Each number is 128 + 32 x the weight over its row's rms, rounded and kept within 0 to 255. Layers, rows and columns count from 0. Numbers have three digits each. The size before them is the row's rms in percent of the matrix's.

# layer 13 MLP down (transposed), 1280x256, rms 0.0141, rows 443-455, columns 0-255
107:114159099132125168118109093085123127185116128115135142082105094127149133057132159080067092168104215112214101187177164158159101096114057115105078130159096101134138163124112131130166147137147165148122118117149085150143097090089145124077142126144109094051168095129139132110087127152099127082086139141141166097111125123145159143162148125095154161174119110101149118121149164143144139112174163119139107166175123095078166133160154143118127163101126139142119123104173088157152097051119149213103098172117098115121081116119042062146134143131089105174141144091135101131146100139061116142161054135123064147137185128131099095082083119143134151166098082090113151133133047104133153131114149101140119153115142236125183141091110123159124119183130144199083119097159116147066156119150125
098:145157136128091159093127130170107148095173160131136101141109137118146159120092133153108071141127050137137169143068139137090131099172035116144126168152146173131080084122127152131066133046110157103158146185115069154104148138154176080125187096133047117113145140122174097158135103172127161093154079127167122150126132137130174115122167096111060127184114119166167108069182101149106123089126188125139114125159114081073122115142113088120114125142123116093186126115151073144127161170163118110164102137100147111105111131135146130173114112086040168115036146120080148100134136195171082099099075100161181129210098110063110118115110132144135116122137123134123163151177134125158131055175065125130096120088143122109144154109133126113154100180117128079129131134171136159131101140050161
099:126160134122142098171115184148099154149109131099083138085193086071136092144131178150106145162159137055158136087107119128115138104090170065125119185130114150100130168183156137143181175217084117100207164186087094068117114141090193150111091167093155212090117184127118115097099102098108103117152150101131125119113106103086086141100166100166061158099148113089071134152133106108081118104131143134103117104071140104138121107084151104189172119147121118163134133123133075089093116164146090129218067118142137138182164132107173130131116109085115110144142063143162118120082152116154139170124122124143206163116153103187092106090134177129109130139094158148086097134127132124157161100080142134132128123110079207114124106166102123103111148070060139126120156121112122136075149147113121
094:116152163132134143183100119119116139150131111105090106161098082136128153151138186120140143160118187145154099127073176111111131127087123153122130168172125079183104089119077183152080132122120146138150154108112079183152094223110170150083163074149134086112139110163135105085132189187120076175063087155117189162145099093092106101134181109108107123098119146130097185130170117127189119162106119101175164170112091099157118103118077163092108145105150162103105164163040132143088136175131161103093157121102105068134125114119094120143090096169135076127122123140123154135074136110093165147049135159126151105085165120133159149113077140173125127157108120129175180109193122161142170224155116121140113148107140102111132154079123107168087203097100152157083187139143161120120072105139120
107:141183158089141162115164125136128126140067093058142100092110104119114099193142116102138153074109103108093162171197203129126120088059126117142155090090104090107115103064120145114149119113079110148141172148167163122097088139103065162170133163125090107107144123096099144176128179103146154143101076093051134114099146160165102111130137134068136146164089189145096064140094151147113110084132085079130122111157128088134179142177114132136110105095100131137130113070070183171120132131083087160075137113133104137192133123162134084122146136067140124120127181170180088167146129080153100124162129104142096105103080102125131169082163101146197161140056123122121126135150082117136188083079152114110122115125045113128140103136128132125111044183164118103068125113098086083141123139105132
104:111110159137129128105091164140171172080164160128171144094066139093132154139174198080123138152102135187113052126138133066048139139175172152119160142183096093102169115158123174147173117122156182130124174075132140117117109156100116126101097113175139138126117133137158146160163160089152120081104187105142149134075158127088137093144147112121105109148104088119139187098110111142124158146095135118111101110156149112135103161139166141110136124205193126138116138056105049189164090118151120137186123146083091158105118085130144071175112130146165090057164159137136127138094182110110167171142155134111125180103148102139145094112149153120124164138169216080161154107133081103102059117107134108135104158110090105132177171177074094176169096148152073139089169151163124155136199157109107
100:091154143193118099155133157159115123117084163112130157134134136121110204156101060131086115118095106113121103100122137131140212110179131099077126110140083111164101106103183104109092062127120175176107145199032082065178096112100151164187139090130138121112136112166175161168127124133143147147131154178152085074148150129127150166152163097164106136100115130128153159100119152073125066172138130115095108193073165117145124124155154104078115124121109116102113161102080149198129102098134183093163104142140154142096107160123152155125155121139180080125124140130143102109175153129130109123161097119137082086165124168075010133144167094121176116136114194122129105117129113085194140148100123173107078117104061110124118164061152154133192132131134131106132120155184136106101167162177143
097:124124109087090154124108149123189161113124093082132184107168120087151110115128170091185152200120106150183176140046139110135134140159150143098188155201119175124124106171182163080141185158100123167125085132052074157139130158179069116079163110152179084112143114113160114117116122132142073180131138107152163092165113122173054111203121128093150134146127157090092183140145151137162110161141131127118116103112101150149065132129133120166148168161131039120173155149134115119094132126123143227122128100023144082141150093061160181128102145130134124143141126125120126045130103122172128100128136164158153098121085080124085138115102131138097171148144103129130085177169083158183093142135161115109121102132126109137141161064127150131111115111168131141124150143110107158133099098070150
093:095123156155158125141116128141139171116114151130142124204107090149130166198122142142119172134150180156052144117098208160068172133088106102141121129109110140118099152110099131085137109116082153177126149103127122084071105125105145119145167090146133132146087128129162160128135061145113140113135193098176159113109139162142086162131132151126110131086163154082118074122110056122041124095170106110134185109071106146200194083130096175153122113179135119126155113118127159154078128098183159108114128183113127159079157113081169215107177069178190131114116077076143133109159140123143062153131116101133102148106132148124128119142135184169148142136158132134109117089130140117109156115131126079134174037145129135117125077134109118138144205136044103070121137088085093102141066154137157
095:147104071087096112100096072170106079083163128082097125138122135131156128161153134113112094118111081154076150160122078147122123091106167098167147112108131170173131104080129130118149126119146149126122142120134167162157190154127092172164069142200131133141146084132097113138138145121096054082113121096149151082108049172128108085103146152145166147105103108106108033164106096150095064093109071111100109198081127136101113079133109087099106125079097081115073145202059113074120184099154134098157173103056139158168110102135160143136110116134070120144138101061129131109102109167160135092131124139116140143144165076088141142073205111077129145098094116140106136143131066103117120151091036139126123142114141141165127105129151109138124134108111086194155134122116186132186175120154150
099:137153126083126118182106078099141121149067109081110139116161147150155094084095055090151189204118131140108135147106115143144112082136107090091063106157123094172113174126106096117079149109133136140110144125132083153069097088090114104107090140147174113049132147122080126107188131188170089101078098157097156091117162162148157054131133055106116163140126173130156141219157093163114137111105117168094116155142147113163135119126094105107096154134156106081070152126103079106148195128131200096074124089103128125144105134156089127096099144188142140181145123109084124122171202165109141150099101114109136145066179153110185123098099132114096140147118107165179093057081060155119121149153139176102093120149172187102157133130176131120117154161136127153119103108155150166135117144178118
105:070083139142179108111151116145119080116129130157195132124165100122134109136082167137129136121105130175116080070133199134087054127065159174094102078108091124164130104110095127145132109114079111112089164128156153139054100163164106104138105101107166133153105162138082118071105172127056151104165129132145134129150158091117154126186141196095102123129114205154122169111135124154116113168095092029144116107091151086150143142182128127160172061124088167089122105155173107090104119091159094117106172134072157163109118103151132178116159100121097038146115146143124076096157140098133113117141084153154107089139169131128145123054088123053085117108141120154112128170153113100097167124113132079086159108137159120079126083113073126106144084116194134100122167105092149053136143098120100
099:170151144093146176164146134109132143133064126157084146126095129146083061116127104083208142151145116149132133172097170136147125079124139128120090140120138076163130185142113180114129124115118158125139128116117113121176162104125160155059125125062150133098089124138117107157142147161185112092067148069110112075125155086095109147178168162141171082203139108111162094081111208058157124092187127057149128133096112107129153155089141085146129185158087129157113123151157127063125186135175063158127095131180112131098070156097154163105117089135143159116118137119147114041143091141082117162102091149044138118158145142116153079123178093118171128148142130100123084131130126105102128061096184122108095187150145155140166142090109060083091130074155142149155122177105155132126152089119140
# layer 13 MLP up, 1280x256, rms 0.0999, rows 444-456, columns 0-255
095:099152117098164111141121130124123153166129097130154100191083127147110134134109092160154177178122160137154045210177152099145157136086120172074082115160148127137145096083131150161111132145155157119124113150146122219087102114135160134148196124109138124112160119151131199175173195110123149169139085136162136150162128176122101137119160140096135144080131125152133145165136214133083189079116107121181143086142118125115164161089109125141138123215159118156128179148142155107136102141079143050126146091174107102083169139123086122073106175092170099131179148062086129146135145145151103104141152198114166118104086089168098115149108149166120112139127167096179137117117103177172122133096098128081098105151122091143145097049197161131094160154162153136141155135065136119096173128098193
099:120086134154118110131148124086116127173174134115095122132128110101134114097126118098198145152146136118138075150132141146144124100136134126110128079179093171168094118061038088127158138164118112109170114141134107148122132132135142150138107091136158157153093131126047143095118081126078141088124136144193085154109111129151099154151151160149116098100155054170139058075129136099139152081164196142166130160125114126083157127168053110068161151118105109183110146120122093152171157098097101117156109158098117154096074148146212197051194154107102129099158114157113125143125154105109110121120128171173133155112129173163146157123088101150078114194158126148148117122179147052185118163164131165089110101138186185115148075159132105099160085133100093083181198184139112114100188105101106
093:144159181165143132131160191119118136151112181066067095088116106164110129118090112118171103129112105130140169173062169155069106075082119065115140163125168136084140111127183135106146079104101124128092155163115099108127095175145071127179156148101169159132150063116138168118090108118142138108128111101125119165155081034154172107120190132116117117111138118143130155104153145115178138089091141207122120112123115131073127141193127079145130169154135098150075080183128109179068156159215128070135123079135147091168145117154122119147112112148125133119125128116173152074113114096182112089117135152126130148088114138108118176140153132124142142049098153069091156138060121111125197183140131070077169193127140131148147131089113147148115166132103051086105100121104163168131109095100154
098:153108094143125145099114147071089131113139143095097101155102185122144133170097129134172132141100133106075115162129122087191067080076136192149117153078162127117103124107149117182129142188098087139099152184139117071106094110102124124112142127152136181169144110066080149168128103153106094159139090120080091143163091119125108133161126086115087132184152108096136174092115070107104142147146102118130093158083064105059134134161176093139122101179130156152162103048131194140145130146081117101115142113094143108109153150171085119132183121143124169143184171117143099061168100132153126162127114121106105061130119104209122191103122160138084162108139157195102077113162132098132104151089160103107171135130071187095130142173079168104166142193113169114102178132142057109136119080127175
104:152115145106144169103129094086118096138112150164156222165071159096154046119173150163156143105133130159129111142182112157093179141118111055161138122185101124154135102143109099146176149132142102183132133091202105088133212101107161151177124156151111108124080147170135156082065138113137073091141180041139146131085135121128101084147165132159094143107138123153106103157072167117144130106155165120161135147127102107119125111135213068122110136117156127168065123169130112112108169148147154187132086163218077097103170096141149129148108153094118120141181079110173097108181144157123100114158071135094092140062175086103149093102137063167147125124123085135118140083147153106092164114145132155152139128139144103100167107149119128139089103157163194076121181126181142100139123112127141
099:143139131034154171145168041139087125157127059104168125146102146130080146110105154135127090134166161102151081101121137100127161046107175079126078135114116118132126154149074104107068173038053060205074098137099140091096081143135120104118143143103153139136151112165093135030130130145165078132117148120214123180099144154152110120082150168142091130083173177125104135127153119144103142139139151143137114087139127191176091108103142111085099136131152183125180132149127146099113191072112130116142172086141134176159155127176097098144094153145121096130133168145118114138123137152113055162135148158132131095162116166174160100106100134167157134111137123127169155155155203116097094128121128169165125108152157092139194147110126123152125148159110082154123101127141104134174094089169076
096:151067114167118055124157160162101159109113109129144093169156150053187126122136066180150143166095150124156129088149117162083098135122108122163110170151110186082161126126147151087049025106127094126156185083098117134131083129116092125098168084132092131167160146145126139142092076196110077142122129102141108223109146089152104114197159157126114138123190141179139132109108111137172125087045124121131168159124124134078135086133135127097123126109107069091143108132141097134150105158140140111195170088071144126208133112165112117120152097155158124050093117109132164075136082140196153121116127111100109112098145136157165158080125141142116112124154164149133159137083165153075130153160147063136071121155139142113189160105131175123179145105141091123133149104148118122133183167164140
093:183113151028198076136133141119186089133126148131109146100160141107150101137183126178158092120121126092137208134174086126120162063114110082171062104139124111108076141092166124123161135152156118200104155158157146137107139132134124118147057162112080138109124157152136165126120126098145164173118076122185115125110108187192118113160154139102158090153131162104113135164057021117109125159132120135077104041132113058071090133134092110170124127113141104132164148106124115127126129095202178118171106099118117143149182138101148126091089136174103196162125090082113126130107150197134119114106101118106135134134164088098154170114113139060135136118115101140166131111119154107099113066087113086161121104111187131103135164153090084133142164120174102164114117113087133165127084154171166
096:149134123092079087094186184100184141122131141119135072160114103121085177169115192165139094160128088074127067153109129137162122069143129116114186143123166113130163144149138084150151139144095162137135133192088115178128126160171133105177122138140179172057104132152154083154084048110118101080026171180146149145098088074097147169125105143135092116136097158130151119168127134085104141111146100097132171168189108111149077115117105115089162121110113178121165112141164085060139121136151107141098120131098135141153162098129157115106109058141075134103107111077120094149095170150133171088108091149144133099098175136143175133141111142190192107155091085069089132170098168126113143108075142082112089123123125135089130142137209120115180096139127153162098145093154125208139135137145080
099:097116128086092151129125109146103183095172182087105098057093157039154102057109158190171077078179147183121100138102156131102129155113137145137125118135098126136071116125142113148100082100152179158108120094129123138130176085122114144173108136111110093118128106106064138133120131157095122116192094122139173127119117151154091140112146173121088080167050085093139112157131118118091193123163145132143146148125148173118133165136133145092139143116172156105140159128175205095116057069123126146139079173091114120124162099095186155121121146135181099151102182112152076127161147156115089171135167154198118167152157149127055089170144113161164116150189171173120092122145096119105108067055124138160111136107104149122132139100124172092064143098108074191131103123084107148148184161134098
094:072100085131094170121104109106155185166159162080070124131112097144105157184124163145161158186152087118118146187118137174135113150123094118064099179176094184102153171139165193098138114126086114156143136109113082109126115162157147169099127118108120096119068186136166134129170135122110095177117158119177125148092099164071116164132135095096122088138078125117136084123104115088090144120147150077114111172110167123122128044143098131117134120124124234145125118181122136084132137149110184130102196146102097087136093107128176086123153087146135128075086159099095082096116120045186097049133194149105158122170136083143079151145116158141154120159167144186113181059141101082154133160136120136186120141186147131133167150114090172130101161154126176139099102167096134116116137143136122
100:134137080081111113121146170103112118161098034116082085166086103131113122151199073095104052180163146144099123142143137190157125092180114166107116183086099148186139098093122137110129144090205138096144132120118179099103072129114116089113143174117184132086080099206113176122116099136134086108147164160124105099140102108158143148157129139098137134140179078152129113203157112118155119167081155082074152112105112102151159190128147087069105185110107085106091178097188094111180093124112152089158114148121117155124079116160091101119178121126141120116121108122145088154147136142119148135094132154148154146101195094179170106134136115147074125144127131132072111072200186162127102154152094102151125124147090153139108160098089150212103103122200147121114168103106127102157151118096118
103:125093100091095154127103127152130104147122182099111136134157136106173107155140169126132110121121150121061200108154089154063132171098197168115119140159133161050157094101192097104155143176082113179114137106164109174120187142157086166105044127179194098166123079054085154084085162126168141115180129067119196159065126134134132143143127162120131117134158098137129117089100107148141066091146137118125140162167151137112139148101112130073137148158151130146185186088141182112083098059124137165103156148112163142097121156115090151103102152073154105099135123131143129108137132051151123131126080106130136144156162102132156100131115129173109094116093078162138119095229095131099111147100104118070124197094085100172141134142078090143101104154147140106142169167086110185097154126128112